From a checkpoint of a small transformer trained on Wikipedia.
Architecture: RMSNorm before and after each block, normalized queries and keys, some layers without positions, learned residual scales.
Training: a variant of Muon for these matrices, 8668 steps.
Each number is 128 + 32 x the weight over its row's rms, rounded and kept within 0 to 255. Layers, rows and columns count from 0. Numbers have three digits each. The size before them is the row's rms in percent of the matrix's.

# layer 10 attention output (transposed), 768x768, rms 0.255, rows 591-639, columns 672-767
097:095123096146163143162151092119132073096141124191154155173104113169172119135078150079146118131139114078134196088070116199177154121124167165146133146164116152119133087121147148163094102122160124139125143129132162115126128148104064173134143132106140142173096139158110246114116095148149095069
094:154123142081173148124111102152199117150092080133173177113091142101095140153118144198127114167103150130096107139084137156165100133175152121131114132091221136134092132150151118104091130120157164076130111080155162104144105144163051155143178096090108134152093124176143131172059168112154122085
097:124078141075172104120086138089179141156114142156169110102197142139146143146200122112136128103117145103137161170131124160138176082158147181146094101068134087127163151136106101139109120111134131146138104111104108151116087085134121137102138132142130073146131068102141084112117113085125076113
096:134164158080115175185138166039121135167135136067106125089115147123107112154124166159159111161172083207087144105070155075184178106136105165083059116107102159055161170152124137139129172165173167135148128069125133134050089093108152189129147089091139122080150110155113064185120158159117115185
097:141125129115144133154136125078134134109159178099112104100134129136157171105084081148090097119118147066084121107141165089176140130100176139153048148125133145105127148055130136147180121167112115174109105117120128125061113154108131195117116121123163177114099099100133063123177102158118133117
097:180123103134151123099138084124223133144169114134071148207120201113131113054126118156142134118068110083174069146174116079130116208102051098148141124108137128098150184055177141100135096146130105103146129110125137096085164133127129117114074148082129105111175157120171124161133124127114114161
098:117133137058108085130117094125070081111115094162094121172163135139166120151107174140105126140126116111116112052112094159089146140081132169127099142084137132128158105122113130089143131128183151148112130096114147069161083082118108128141153084144090099178124120172112098125055176136030070156
095:154134213182089143144133182134124096126165166157104121078113098148114139134153156158140127127160213148122206096151109125116152155150072171105147128123099112154108105153189107088109142114119131135093156101105129136125121103147186182163181140121132132145075103125114023210123123116069157138
098:149112135139123137096133128134125160049121122164157105134111140167136153080153013184160133146145125117092118140126124120113153117100155123136086089124144119133104146141140139131194160128144170146069108145134111154111140128132148158149145156108108140226112083120133123079101076157129172126
096:131081100169115150136191120152174123131178170077112116113154077130161158168140132061101152140124147060138080098182053145171082137138158159151109102091172177138129177150125143110111081144084091115122173119107102131078093124167124159092159128068116080175086134092150158197031093152089161136
099:126114156115087141133092154085111132160106112154205142120116132117127057120081094147108128152129184148153139134070174167132100130145138173108084140219149121154159180121167117146097130140133187187096159117182131127108091092152137111086136132109127059146156103111134120136162082138091102078
098:125113123165142117127139143096125161057137137160139178157151193152140209139132128153118172126172093183131143079107145094136063099178087145071157064124130165140155119073090171132134147111085130164044153185139088090136158114057162118177147125110078123168151138181149173135124144181086154155
097:126085126169138168066115104106159089121161137173128121156151133110130129111124083075125144144157094046137052127132140133085084112099124089159152147100124165126195115097127081146109121061088210118138125111171133145056115141145148125140155147084153143145149080090124152140138134151110164121
097:085080104073126076093155151123162048121116099165079130092051108092101102095140125164101143151095098122141104154168143119091152098094109173133132090105151200122123145135128168123121153105084104129116116097139125115129118097097138125166144165141113073127104115118154148224093164148136147105
100:123171158079086115167093153052148171145108071113067163075117128108093110122077204175123098078163151028144111108141117160091116074141089119094137135149173196127195107106155082176099125176133074122156061133103139137066137181117151162194143138147104118097107199107164103149129101148108147081
094:125162082081099163116193198091084140140116126139201056110107158101153119111193122144128106154141108124152112104176170143135157208155161111118107140128096099095155134157121099160163164115063111147115121162110131104114204174077128122116134072159103072131134107052178135125135102138132102115
095:095103126148140123139125158204101155104131127165070140111158181095119136084150071145152125113132121095145118115146129141196165093192138125084146147150106123136093110110150082142134120140172061139137118111100105114156107139114187126111079190167157069126144135060093012093079103112120148183
101:174109145176168117188110190073117143126105038122101172135167116128167126089103160092122095160118147135171139121083057159111081095141152077133078146090145114149121109113101140103099151074114158088196114117142089167093073111108180118068135173159161151147140096175156090177119099097155099139
100:139095128123167112113121116127141150150137166135154148057112131134114143164094176137083139085125121135149134097088114108073091124134127131106100111145134113131125193154088075158057157124136121096135137073068123126102199157086104096189193127084100082133116122109141155173145114150137110198
099:089126093149150154112129147120177138140176133148101128157111150134155103169115144109122099115112171121196137143098088171156103107070129136175192089112045200121094067061099121131107081134133153092138181115144121109081160127184099160147105128132168130135169107157168047107099153146112094092
095:118190098212104138152178097111143186081100141170131146123149131092120097120113145195125114114177130106108123112074141087165142150174158114079167124149104125147103150142087148091106120155121132153208142061178161109171194106129129135105131143124122117123151123170151143161163111067181124162
098:093037142097100120154129135132093110127160074146106139128158112144126074102131110129134142120132102125154120205130125092182184155110119192097125129140122137146111108122176141151119098144158082137109141193075119177080051175136141087071141112166045187141129145178110156161156131105101177163
096:125176166116130117098050138103060084080044169160185171186128123168180176123110101141125149056139125111150129173078129094134117117179150152076102025150174177165125132146109178109105136188092175132096126129112166147112143081105148137157133078079188107131100138109114134146129183105108201194
097:086058111132146158079095149134162096203189100155137134149130128142135103133123110126134131130158132154162094167073132131122138125155144101108122109094099159100161159223107126152139084123097113166109098126136093083151205100155173182139126149129134120140143137123116127110170132114101072145
097:099147130085135116098132102131044128072201126108148090148170127117150158064125149136126140111139085132139113167171134118137103098153194098141158158155156201111161083135089118080146147170125167135141125115113130052143110126085058147104110107143142162115115080171136151153080156101174106124
095:083109105144156118084025131142120099136140128111087097140166159152109116108120138100165094126162120150197147141167145079090110139141116113084117138105149123158099192117121121172165131170134124110128153187159112127043088134148125097122081140087140071094086120142105119089138133169069096145
100:148105137139045109138127126121164120095146093078093192162196133166123112119141124121139134140142159156144121110084168117141132173122127118130072082161077131103079179090134124129130166169108171093144142100110089125100181095138130190145097150113061166118111099101119170118072112138085103100
094:115096125121129161147102129212157150116129078136135131157095128157138138138107108146118130125110094097132155193102117153196076197136143127167135073216113126143158076059111127148131083138116147139143132114067136156138104175088194073185101104121138165163132117097164054148139068071157130170
095:094159148106131122139114130104148133213135183172125146109074159138073131136162152141121104176129157111132133165065107155095113087090155199156135127183173148166087095103117101148145121150160094077100146190081173118074171154146196149090102080172158140127157132148174078151101150103059133143
098:172152084092194128105146101128055143141128076168083129135056154152168184185121183111123145143127111102084105116167141143110104167140180133125104155119110105140106104119160117069118122178168099068114137125068112169136100120067130084148097167103106146096165169133157167155196126164085112092
099:112118126175126101135169075173066168133203127069121062200177051138186064107162082187136136211084117113155135101143141140092157102089117144116076132127118092154136086122099169184130144149064183111106114130102150133152107103119139201113137137124168113148118174102140157116133199146138128217
097:108170130114140105130108204183141159119146120132143129124139129107125152092105107140097105131117201137169125103123079106151157099093118129166146115166122161062130119102047090095124132135148138106105143091154132104139105144075113225205108137077076184136129157066085178125116117102191162218
098:114096148183124154126110165075109113130151125120102079119066094132149137122128072119134150136151124129062134113082131121163124114150188152094115148195114066116169204108113135132107073124082119079142185158113150138153160167076125140150132156151171095069104136161118159154075153146114104119
098:126090158118140133121132125131202134094156146132158195162119171101123100141159135125142111195139154194150138094112127160097165140134152162164179122084117151165157095136133094165135096102135136154119080209087150128128107045099113133139137105117096134087174153094105135141085102140093112116
095:183144122132155121104133176134112123255112178115175112129194148072088123144122129220121137139132109142147148079169162098093093125063141138179103104153143087133112061163129142128088140084085075141107142075073109154085159179135163060138110099148119116179181110148134118146072092117131196102
101:136167136102100152147123083098191140160122173123093167165174083127086153146090109118119151111204164113126143104120110136158121117132100145110149068148180160096139111137125105218141126112155153095163145124132136143205134142151124177145126144123164163151146123097116158124069092139100116164
096:080067174139093089101120094125114127123095147161099177119108099140132098090124118126098137140184097088135139232082100132103108117134097071109122150129066078102172146175164120151113153076087174096136105112145141172106089142133076121083091123140140177118135161135133125102089132196128078150
097:089096160163122168079179104097141163140152140065117146154140148104112158141082176177137173134118157102169116176123136143104057078155133125085108110133165097091091132105155142112104119146099157150163092137131083114132151153102114079115115147158141087110121165159175074109087131077164113107
097:154117142133133167153137156129131118198157168122117146086117132121108151168111131127167142162119091191133118096114136094096109122147203142147131079097103062174128189113199129116200116116125116148130105162167123156181164143163101095094140134200090088160143103082099188119084123086089176075
095:110143125167139125105122121075115109112118187160159120159116087096109085069101153067092149122077112132114144120138139143165144128084081106115110119145140124133096134114141137130160174121107096131125129144157086054148115167144131111129167126107119118168106176134103155122100147084143158147
096:165152115128152143107106172123189143091163159085060176161119115077174120091163118107141112084141129116147168144071133129143167103097148158169099098159144187080088149096133155134122141170124137103088104108068147175102122132100150109124160117187118057133203151188072102133128144102134159105
101:120045132126071167175162142112123147060088066080055151113099151101136125151084167103112126146154104152043125180066159184138125135152115111103134111176068099157134098169138159127142128090128087144098138080128087110151174106108142120170112088156105152116160116190151141100122131184100072130
097:097130118168136118108190086101147048162141091162077123086159117080160142160182112143165142169064128157115113140141147181082093122206152157192163125180126129121199179145116112201095116181168152194129136164144105161073162205141063129121092111163116121100056155140118169156111147170105169112
097:146182182117174123128104177133139123139134093154117099076147140154101072090114139104132172156149126140152086063140139123156151200129125173138098086104122090120148141165105124047181094101131125179101117085221145054131089148100163134127113182098203136172107147110146105089109166099095178106
094:132076111144145068159140113051122145089097147143119109188096079164108129092171077098093138132152098122130131136143115098162087144094138143110170170101096157121086100160087150165063085188137138127093157071142126144129129150110125131114032106133104113134125167091117065112109198071099182115
098:112149130128212125084134070129058070134149149141133126118153098151138115175073131171140156123110190088159161140096107137192100250160118136082078138037113128103089099108172148067114126160155166131106138120109128157145091122087080145143165169145170101163122131160131110142146163106162119104
095:166151136130119171208128089105170131073103177075108146123129165103082139103116152089189119151086133165133133195103144135113184132149152155085137089113120120157133152120107105182146133130159067148125092194180142078148124121123164158142171093132131138137134161152146124120142149121111087077
093:064120157084127067168154068167169121097103155077191117199141114148116091189167112087130150138134135117146163145093142075123091073093159150110114110161136201094118145098176101111121085122158139124115150098157096172105140078125120056185140106200118085102113189158160087138120124136164179108
096:111132139114089092143114177143122155128147074161189118121101013207162095132111159118146102140176086117119118149174135101130099112153141139107130171124133097198126157142155143167119158145128137105129172182061145148113046128075090113119163067101130133133138122188088126086124130111112179186
# layer 10 attention value, 768x768, rms 0.0336, rows 592-639, columns 672-767
077:105182156159144102155096204178065101082132143177144145125105165184065113141111111106114125066136153130144143109178154104082139116149080081132137165139111118167140117128131154097105119158091193119101155179087115163134179105137119089141148086173183144118118094112148132126156155137196099101
080:091121125148150139141171136145103099133133076091105201185136096175104081079118078137183150175113230093135125139131120088099151097104116060149137217124097092140131116133072127163147176159112152098109096121152119152122146112150171134179093094138170114120115157103123163165094093157174116151
078:120095134133087119058107147129098167094133135130111092129042099080119167179157152135155154165085117091113102116095101107101129122161118173095178135166119129122082088151099144124130094153081083105121110100156173056164142171092118130146121117115132153106147104064128120091142160183125101055
076:097117085130075102150149159123155153126147071164142145158077142122057091146155138137106116150143109121127127177129106086093127145095162123137123117096127093161155119074164120182139132148157098059131167135119073187134136072166124106143150154165146065177168148078154175135110107149190144149
078:111128165093094100178133137124080179147137127149101145154195113081124073161132160064155082176113135090096103084025125085081072053117104194070174131129102106117071147170029123111157155115127108147075081158160168091180102174088096114135145089135117173112077157133093105126122169111124095149
074:090142101124136158164143154127142165095105108135135148164164127139072109146126126135161147100140111129101173177101074130159106117151148107136122109115102120121107171116148145158100118132094134150125167110119101135161139116113127137104158136153137115108140084081130130116155117183143188121
083:151136068100185113100152122139151102106129129136105127099147123119197110064126089091064140137160172136123112140129154141174075133165194135103127144135157138146072106132153114129112126089156121112151109118140145124165155107177057144139127126128054101175171168091118164102163112168163095138
074:166134096098104108158097178132066060093162119096166113105203080117132137196062231127084160083115154117097136146136126120112138108114088145078170142139096161132154118112146109115117165136093121128149148150089173092135174184088096109106092116114157105146146190096137143188092170116073126104
079:182142084120153154112093090091130171124143141179111124110111129128201164103166162176115050109113102175116099100132154157197112137166134136119174138137170106140122083125130134130132182138152144104165117119137119136139140143109155072155156153091143123125176106111100130101187170118140147150
079:097110110152152124110138095157124133129095145160078151167096090102136151124142112173116130116111085099057138155146068099161115185101110078121187137135145158099117088125087106115095142157158126092123135124107145081119151203174087154130154141137114177230143103119103129110106148137176176168
078:151119150143119114097119133100125098107115143110193083145112156114174129097059120123086096104138160109110156107164131134102169131168159132064138147111167086172105126139100170145142111146144175137176121144131166118144154132116112141068126064081138132145151123152150083105100179082111121129
076:124154120099135078105137095162103142121099158141112104107080114144107115166172151152137104143133109159113160108170099151143162117160078144124093094121128103123106105191108154084129124130146065165143089120086156109100128133097167124127199091122145166113125132085097150101123169080084117100
077:086144111203148180144124135123149176119170162177117196131116112112141144177166191116100066069107139138115112138117094103131157123169104106075193187060138037126146084123131102172126112158172174158187137178108113160156142177150157144113103092073090118180168169161147097124117175112153123183
083:156120116160172088157134096121115163113097139098130129170176091078127115164109139139073153174083105179093136100149135177155170127176134187132109161133164104111067085179100129121093114099089173140127118104151125136172193143088088076049124167128113013113152141091104112106140097101107124225
084:068134143132140144097087113150104124091143104109103192156144141128111120119122157161133132113134068151129150041080126143100135087158134155146107153129214131079079134158127176135083167140182103128186078100119133159177145146122115129112148137108116228110097107218143097163132091083086168116
076:153125141178136153077098082109086149124129191105121151071070114114130143120099172094155151127149183067182126154136195163104111077102115098115092129074148122146124139134135164119178163094070159112117141089195138171129120184108097159139098050145052110106098127085159126095139125060105151135
076:092103132118137156168140158163107102153117115084132112128137136125114145111124122157166118107141151129096097154175143097117201090136193168136148084124098140126083158140128137148205156178067132070098137122110115144146132094103084139165126020084162150160181207069166084132138116184125146156
075:149110156159087139096119068145187084147149138104151163145130159115161062130130156184124133131109148105069134166143166117120124126138131112119147169096137158106152084090123185210175099106114085102085183162142161147076098109148183152105089086140120084042153149180149110056118160147097079060
071:122139100047170111111136073124071101143118131109180149161166090116130161101101087078163100165108176123096148097126127119174163140131107162161081119129172077145120173119133099177129156170142131098139155136158167115121097106185119115083120104122123117144105111110165197126110130085128111175
090:197116103118139134142148153153089057142149073136101105102108153167123095145063092090126094131098192137185156154120120153133136125096119108083121147119118163136170089080134099147127182060112175137110168156126114162095081087187069099098136117138125188163128111121106180107079152112113169135
082:098164130088159124128107154191110115114135148134113110123159146060126110161155189135115094101097092170162140172173100150041140146138116130190124106096095185128073159094097093170102083093141149128174109114170095137081105106110177130103190135136135077150093085077147087095198155128197115076
079:063097090136105146160095167132147122120200109111112123133099100184151136115103075097130128219184182156140139135124126181054051125160172150149174181090116197075122098115161095172146133068120087133110140101133134130130115126117103128148162176111109146216088074080136117154153137162111116125
077:185129104120138148083083125116107112116196190138130106120158090148081109084105197177089087128088113173091156128134098139113161150179169112142172119141100120088173116131153094134140129142154106162099096148194146141142086094125134117142122100139143122149128141165153117150136189166104143135
075:160196135123131173176150056136098106153140082127097143114077143141141063147129126097123119203097075098106133075173125165130142137074109131132120140084130090088129160073166102137158136106082091082147135089182141099147106146183145128133081133114120170137134159136102124079211120074173118095
080:159079104114124174093140169105103126107105137219182129144117129194123175076073063158152121112153139125103113132093084110119157097066096107154147126083107202149177128111172122113129108116130124097089129147081147169079148117139169088088102157099176162162191190143096137103114053142151141116
080:136135153156191176081136065136113121151123209057072147090150141139109164102089107132098121099125083171141133105096153153137143110156099146119146166140153136118140113145124087112146109157146142109140121115135138111096123160069085089105113156162115146142079197155131087207152132126095123130
082:090116106132117122055137152111084154121078181095073144121124082167120134160132109143142133087135094176101130114087076093121191071061140109165147141147143109111115148142159156141098076117163134164129076180138074141084148086167126128126108164152188092118135126180082104118134085184160145085
091:127121102170156179114162139173153133112153066132144075121084174162164167103140112089112153131175167146130108132113098153182131131158111141104163161102167142165175116167149065135085159123115192176124108141111133173098104140168093128108066139095157137133118165165145104143150099190124107113
080:137059138118075108072163101134187203137164175126142120089175109077106129128064139101186150114126077121145120111080163084106136151138091086127123149143175097141110137111134103158148170105084106145127122149132118091148146147125176166199148104126135130177069104172116134138142155106146123144
079:129127128141168147109127070153091079128079125143160137145139196109144194105069069046138112102115168132088075130110107169183163135150129129031137103127156130141131158124074075132158139135151147092130130111127092108122138111157115121110159050080096116197121121146140144147140108109120131109
075:099131098130155160156121083098082130125122087132046076143121079086145137135139099137192139102112093118090112129134123096064173163155102176192103103128126110142128146101142128119148136072138152140179072149090177166113231192127102113064112140153186077108151119146145130142203211082114102086
079:115099120136163117153098150138054146095112115118166172172134086106059117141157177181110086118126075132123134087123166103120126147092146115138153076168114167099070097132150170069134105134108113090062111066088114137105159165103188164147130114134131141132172108126127097166046115110147187134
084:106186063117151119136184198167144068183170108159094112093068127139183161140131116099111139073133158091138175187149114157117096114113184136069125140118133169143169103112144100123133167095144173185135151092094087162168084155154107088094098095088111200151106188190133113174178131185116149123
083:102125103139057123153099148130187090088166140125071140078083088154117121113092101111168133177151194138196132160094103154203130083124100133093141181123151172165234131179122104153137128173088200074127088102210139108143087169144137115120118121092170149086137114108176183075095090108130163173
083:097140139084150145108094165137136075143178133144070134067056113127180110163109081113160077115150135123140101146113120145049084095188109095113169151068149182146156142122152107106056157115159139086151181102121112116106109096114119135099157134125185195131087098149123142067159150119158136048
073:139186133153136105155164172152078088064121138078112142114132104137095112145175160101139116111069065170136122064098107111094106157093154176161100109150176131156083121122131104103081123160121109184107104109130109149181100130086136128113123142132138112177159080127155136198128189044110130097
075:139146108085124123098113067128146156138167130143116119138168107146144104119158098084134127100155061116110093112151110114147149155089121139113115124126073166072150141121121080138099119122176110093142153109141085123111131108079105122115162134133135150147120113096108093137141072173103137128
079:129095127135139150158132114107163117096149085113073098135093102159137107133091081091120090181134175170128148162166070158161100094098135110064134171145177195108159099127042065135177125112111213134128173077118061151119099123152106123157060153089168151129111184151130171157099112151119131122
078:109128132084108161134148103131114111114114126174163126117082095138138136187115076112086146109159208183100093112161129116079130085138163151155151195124164165139118136144142125128078097106156183121104200116092200206115167117169115144127114130122117123173162078168184145177175125201115080106
077:182084131139117130133117060118082171156113120123078109111155090116147207172146104180126085152168145171119177097149133108163085138097136134097127176176140115104131124161110107122122140120117157134147089213073159114089134127097150155117058138146132169139089128145181140160149140138092105175
080:058083141141167129150132125145139121120108069192209122126101083124089099161070062119141127097169182077182125136113085080149104086076123151096132144130176130142187196089144129193171137130075148077146150135079097187131132081157150137141101131126181125164133122097149114135070094137150166097
076:137070125089143166127160112187115135094111112097153174107101174116066146104128093097072111090178103056098133148122134150128121137116065108038118133151118129109087085088087101134087137059157081077138164113150116099124146110136104150133120165183118134153201104111125150110098193153163066125
077:157127157124111125146137112141125147145161150130141153139153098121071068146133127149092127131141204137132135127151123186075112118160171075130091153091142200140130101098153155159129109069151114072137164152169094119128101055048203134130133088131142174137119167104131190137119085189147137171
080:118149166164104113147131128139099067145109067134131136148174182106141098146145118204138143084112099133183105069092125165072146100117140083129096125166146131092140182145137140155166136051121100078167071181171148069133156146148144112139211155133134048123157143139115175124104120166104124087
083:139096091090130119130104130120160163124162114149169151146152132133110092070078174104126104141065109164117132108097129157147108052147148099114099127186118129167138104158104137151162153171083093136174149085171146117187150166139085188169126114130121154094148142135163143132110127136146146161
077:156129170130088132189114115115106103160111068119098093198093131168167149111207173161147133118105148096146131104191103134191052114125153158128121113103163116147127076163093218149084172175115154138096136119130141161125078152154091075129115178129125143116160140119112089114082106115093136176
074:186083155125147106075092133150132187145040075121140151057151114103097151143121105137077149118174100146082116159133081106141109171111128136171125150141093127130017064159092199164158145096073136123123140149090204106127157105081144156116097151118121092072139121114097141128114041110155090150
085:068129159095163118086154102151159090179127122124087104149073147127154180122110136114117107132127171148145082169102148143087118134102133102063184140133199132089186122088089131143127113085116225186129106145134141109102115111154153137139163169145179133214126148090142170066112073158144130126
# layer 10 attention query, 768x768, rms 0.031, rows 640-663, columns 672-767
083:100134170115161097179109084087107154137133136097117153110102127155164206147124130123150100146065086160087205091132113132118097123127102135082113104082084156113108124174120154089178084163100170153166134137154091084155181094134075144109096147111110139064150086134136141195138086082115117163
075:165155180128125081089134124102167145157113139147131135185172084159074136133131156114101162142131152180132115123143091082175086121111103095129180123145157108150173162119201130150110090139176131080163107116155135102128149140186094120149122156121147190162151130147171123109129140160165109067
066:146093083174164154166148171125090134118111096149158094088169125120115102099122144110131154176130174130125124162102165168142159144173175143152107101146097150106138109111114091119113162149139166132074085141130176160074064079100167131141155055152085118116123122082079139092153095154108136183
084:110118150107135119218081060056127166146102162147165152076096114134142168201119100143159113166073060147136158144117112159099140113138153123069084111074063184131090103117106165080172104133077147163127132100161117116149141145121163147126121136163127166035103090061081158117131078106109138213
076:100097066121135137107141128173130099109083129099162115097160187119081044127101098167134099138148148165180066162106121137141164165113107162111131103145154133130096138112135108172102131142130095114123124144075175149134082139119127140133150113137114133164104208141097075102148114133109144158
078:140104135136138115194124128120087111158149155163134136093108135146147164158164123173169138124117105129125165157063113158125140116171131132129116052126085129157076128157105131120130192093075164139091113124121162087196120113102119107138116089148110075065101108133070125122153091128073118158
072:100124077150110100176161088078143112145072119143135194095104119185097193179139108109140118056138138124141170096138135118185145132125122086124105184102102133102076091191131155085164073146135145126158163073166100172110204151112139134101137115123138137121119097148134192115217100135138173125
081:103153136150102120109176074108135098098141148075102140205179168142108132145144110061120137099120173127111088152146157094061143129106086128076153189107164151123152083073144092170099132180134107189136175090049139134162163181122138161133146191153148136148144032184179118158101097122189104078
095:088144178148146101028206159179129112100080076089151167156190154173093087116140135100094134123122102121096068093171175135135079152072096118084098138158148077087167124122144149138074159118142080121172096138107077112124141147158126126169159138060124133195134149184149126134122199092144164102
081:163134102122163095080130193174118095112086107083119110090134143097168133082100111104054116137152150118131133150086140118105128145116102108147122133124118085127130106156144113099122135093189094113088106148129156158089099140157097155138155144109124053226063238087120085094135152176119150103
086:120024147081084102089087129152155087119092156218145106098097094146125156149093086123121153129130106110119087132118127133113161165091112177163194166157181134166112131131195092100115123142174091114105133165203146127089081116119162173083131161165115140126179181112120091085119162157109184167
089:156101094119178170141109106145131161132127149182134107074110158146150151123097086219103114179159103098130176153107131152138161126127213153132118072181131116133110127194065146131178058172158155095124146124136109084125121071127160123145109202152106151119075179129102091104116127117061110143
084:136069098099083122164131134172045082094141093140117110137138108127180121131142083134149146076137166151161175120106130127161146101066129221124171132109104133086176075100167082146073126113130091133114139142164080167110097137098117152120126136144166095136174138156093125076115177131103123121
092:179154102116088173091084148121136105161145092220113125160080097141166122119082058157099158184203120107104125128124187152121151080140164089161164038139121107099048149144106160149095148211147088108146139127150106133139159140169131104134159075132124098093084085135200083072092114163143099183
094:108220103162159135158152117082086124152150081104110093146178142124105091128161080076154130160120183161080081109146092169133089150142107137105140141125109145115128131161113121136113132123180166119104125123097082093144128160173161074195158107095118159119111107091128134171109114109099145128
097:151151211092122148086175136149166099135131144151143105180173129162113145102125170105096136113124135122156092082126146134110112114124045097119136213109135144124170127083182137146100211154108135175169123167086118116128210129112140133147135087128125137190169110114130128146080165076150171078
088:100101136142112188182082139101099069154100092129138091121146161135146168150138112163117137106171121105180127182134150155215147131166117137142161081068098157126138107186116145217130150126127127107159107083064076132097114122124075094144070113157151092106135115114101135149111069114088162152
093:143140117130140173177158124156163125130115146071117129080101114074117088087101120117106096118071124123154127107130087130147154107135106145087122157067068156116209131117172130064100198093154132155141122087140140154116144169079158079078109151150113130154193103079173137155106149110146168060
099:165044096106154150099122104120231125109118163139193115056113119133125150140061099169066101135131107180165160109162106125132165112132150121137076052137184086137099113170084157083142140111126097140060093093144169134169089080137091096116106163121088113107062137150102113107097121108140151116
099:181135136186158166172150110124103142097131137121117143072135123057098126135177112135168076133073113143139164122144121121137148130112147084127122133125069107117093175139127101103138104095122194124124123066119135093141097095150155089120170196117158133145161110089164129160124161167077101072
106:076138154135102136113159156146155127174145171110095066170124144131141108062150124095124132156134132113119108084132089142162067169155178098111179128158134094205189152125171145157120196143179133100167082189116144102094156112121165132132136099104072164120095112104117129199154103110138179142
104:150116127153123096105088132106138112118126104119160149133107100159147123086110182151113113084143119166147075097142164104114119099136130111154058102170219109087129192153121167123188193169090145102150123184095152151103189167091083115090084107102128130116112167175098115110126106098137077120
102:121070132159127149090138114156101128132154166174126170064132136080112085144126092142087136148160132142145153070152159088222147122092142119158094082157095150163115089122109111140182122066137109128133180069164140103135065103093106114068107198131110119160100118140123143184123181126139122177
112:131170064157125076114151125072120115138079069087179123096116140111098084114137129109157144116134115188084155139157093152159059098077110149089109156114118103106166116176076149095141119084139141140105171073112115104175145157143175126113151140185110129117135152127099159087139135142173100144
# layer 10 attention key, 768x768, rms 0.0314, rows 640-663, columns 672-767
077:152146114119139106159143150149162105134109115086150135165070148084128166135149139185147126150148167136113133165076136140159146104117116122106101142114140144139083124138159150123158104153090105140095094147127115157054130098116116130106112121119087134061092124124120191133093162075096144116
078:172141171132075168147119191170124105104072189091098144054098113155114098108165124099151171124124130170126125120187090117130161097036137122116148146150126102094149217151177078181075153087120133162136135159113186181120162108130173095111103088122119126151112124075113181107073180055106126129
065:184043140147197082157161067130097102114093140078108123124147167094156133203146041153100138140118128120126113137147167124133133172162160142154146096145126102170136113123144118109172111124090093097134179143181036088086124187141139156140117129106156098125144126143174107140121126158080153116
081:140109140081153166149106120076134124147130141153128125130079144125180155110131168255150100055103141138071113158111177180132138092119162133114152126114159103183057123183127151091196082150073080087097129187162105127121102073164126108088081139151113159053145122135073124089134150065103130153
070:083092113155115157135186112114064169156121171139147151123112141162137124179108120073127129122123162142164134091080150170114113175138168127145148076120068125213157121067168150113179095198103131090144152103070048136138090148109068139164140134070171140115096163091120121150151131154077148107
072:119102074115101162096167129094128128120135144103112120156122165089210170183104103161122093073115168138116101174068165140141123130089142189125110126124150118181077121143195164133182106167145144106131108152154166132098156143098075123121082141099132141062106162114094141142117164170119151084
071:131139119127108111076108174152135141070208137131141153174163159139165134054160139156091082174078119126147236126118157118162101117076092125128152151082118125153135123132098137158133165112108088154131076075100161125105152123139092074193098097073077122184153132121107105149126142160185159159
074:129084136176105109145143138114128140110118081188181130141090127130131082144118129158130152157114133096178162144144142098179126154110036147097088131136143127085134138110135115120070137077181125160132121048108062175132155142158122133158129110136151074102161158081128121098145107134153132062
082:079129137172151084116105180151069130159117103105124161136123114171126137153135116092115146128138159074168181105107134136168142165118119075114099094097078168130168122130131112152070145157142171115129156168127143156134099154103193184149081140106149102196137125092117115169124067168171108158
078:153101111173114135153186086091144140146160155096176179107113143112108074125101158084127111179155117143121114097141166173145142105078125134120126093057122061149198093116114163152158186135081134095180114168115091159185127119129161139117151112058167086158116181118111131165167121182132129098
083:147113188108159155162088126055100139156083141175160135115092121146139192139145094147133193148141158165129124133151091129101130107168152167113107127100187138075090092165137031097054107174073126131130067122134128165192092189104141199056140146133120127126124115110146131096206170154142104194
076:204095114063100103097102120118191103101117120064070177122098120087113158067118138132134078126100099151052080168139121146125097110126144108143174101057036112127173116105136164148186147116084070125154161109135133126100175131103107075062155073140087101138122087188163132178129143076099130152
080:153143154114126076086103134061102147062147129112221105105158140149166119170165155112085148178200069118132145101113141185119145140107096155140138131114124134155086173180138118148092084164164153121156112115076101174126152148129084193120130167114145129142143086107124066105077130178130093059
099:196125147109113069096127096140118133085154129072101108129192131148126100172159125151133150174101134110128141122182149085121076124125140141171162113112136108094102141102064102103130142118046124084130075101128137173170125133109107149169126125126068086116146144144133117139117114158110094082
087:095135049096120166141108182093141143172140133140059146148160155155132086180159129078102154168145144112119122112113126167225134102189099132159136150142204100117143145175105131132069136094146140128119145105151102142135108141132177141164118136113124063081104137131109094132074093140092128133
072:080164115168148129103152085106153100155133106095089130143145087154125150152169130085126194182122049163135097027145145084125132144147140106074131143131109129072119099081054083150070167088140173104111114116118142103107132147130116178107154100181144144112077162131068091181171181137121146142
089:157106117135178083142163129133123055134163158110113151146183162122161102129182106101131176135131112095122101114112097151166091064143063114206113107176189132149148078134062154196150114095163117122133141124179150107102149120146146118108096161160131127157106165132125129108067127108163132125
090:123091101124138150082156166127101109131128131156117097122131099119113176197123119118162157099145115081108159076110132148119152068076097135122056154152128099135123067124155179112133094135122203170101133114112116118127119074113110124226098178126107208106185250145109145153108106118055149088
089:142080147071143116102118080160214153130113102106214135100119143138131106045136131179131079086150151112057126158107105159122143098107098182104118110104091134093137152100130111141189155141154114124169141189102149134099137145177127185077145056101073137111110144147157171121111092152079135116
095:126128132131136141117143129174133147138108108178119110091128098104141127089079139117088137096132145103167130110118090197138092113141175097100117074086158152104127105135122136124070105123167112178102146113100150145177131096188141140160072186136149151130147094097145084120128145148198155114
089:109158113170175132040179131163053123154117135158174179157156118158088122170077130069163123128066137124137131099157077165109089165120116052132117112096090087144135138197134124136161079116111117144031115095101132158070141131169140138120151166127147126144105142131098134151152121125151157136
099:122086122097120142178088109122122089126130161208103125122122112144152116146045082150153130149131117127132137099106128139084117133193136119115124123152079153168105099132157158095070110213202132241196197120142071117102095041155122128123083085106150101145149136116150132143139114143122160156
099:076116096098178184160114102147162167129153209179174132172165098126131114141098101066143101117092179137157164148085113119164071145107074133104042128146129146123176105130158103091123117175122172161159145185119099136127062122101104132190123123115154169155107109102092161112109162157095191133
097:100147134131065130172101105141126125158179131152082133120123160129157065101184077156117131125153138111101132093107134095147141143136102156134109147138149161091108054126151071144144137145092123134164108135071095156188131152083161146104153121144061124082108119128102110117141078101140122140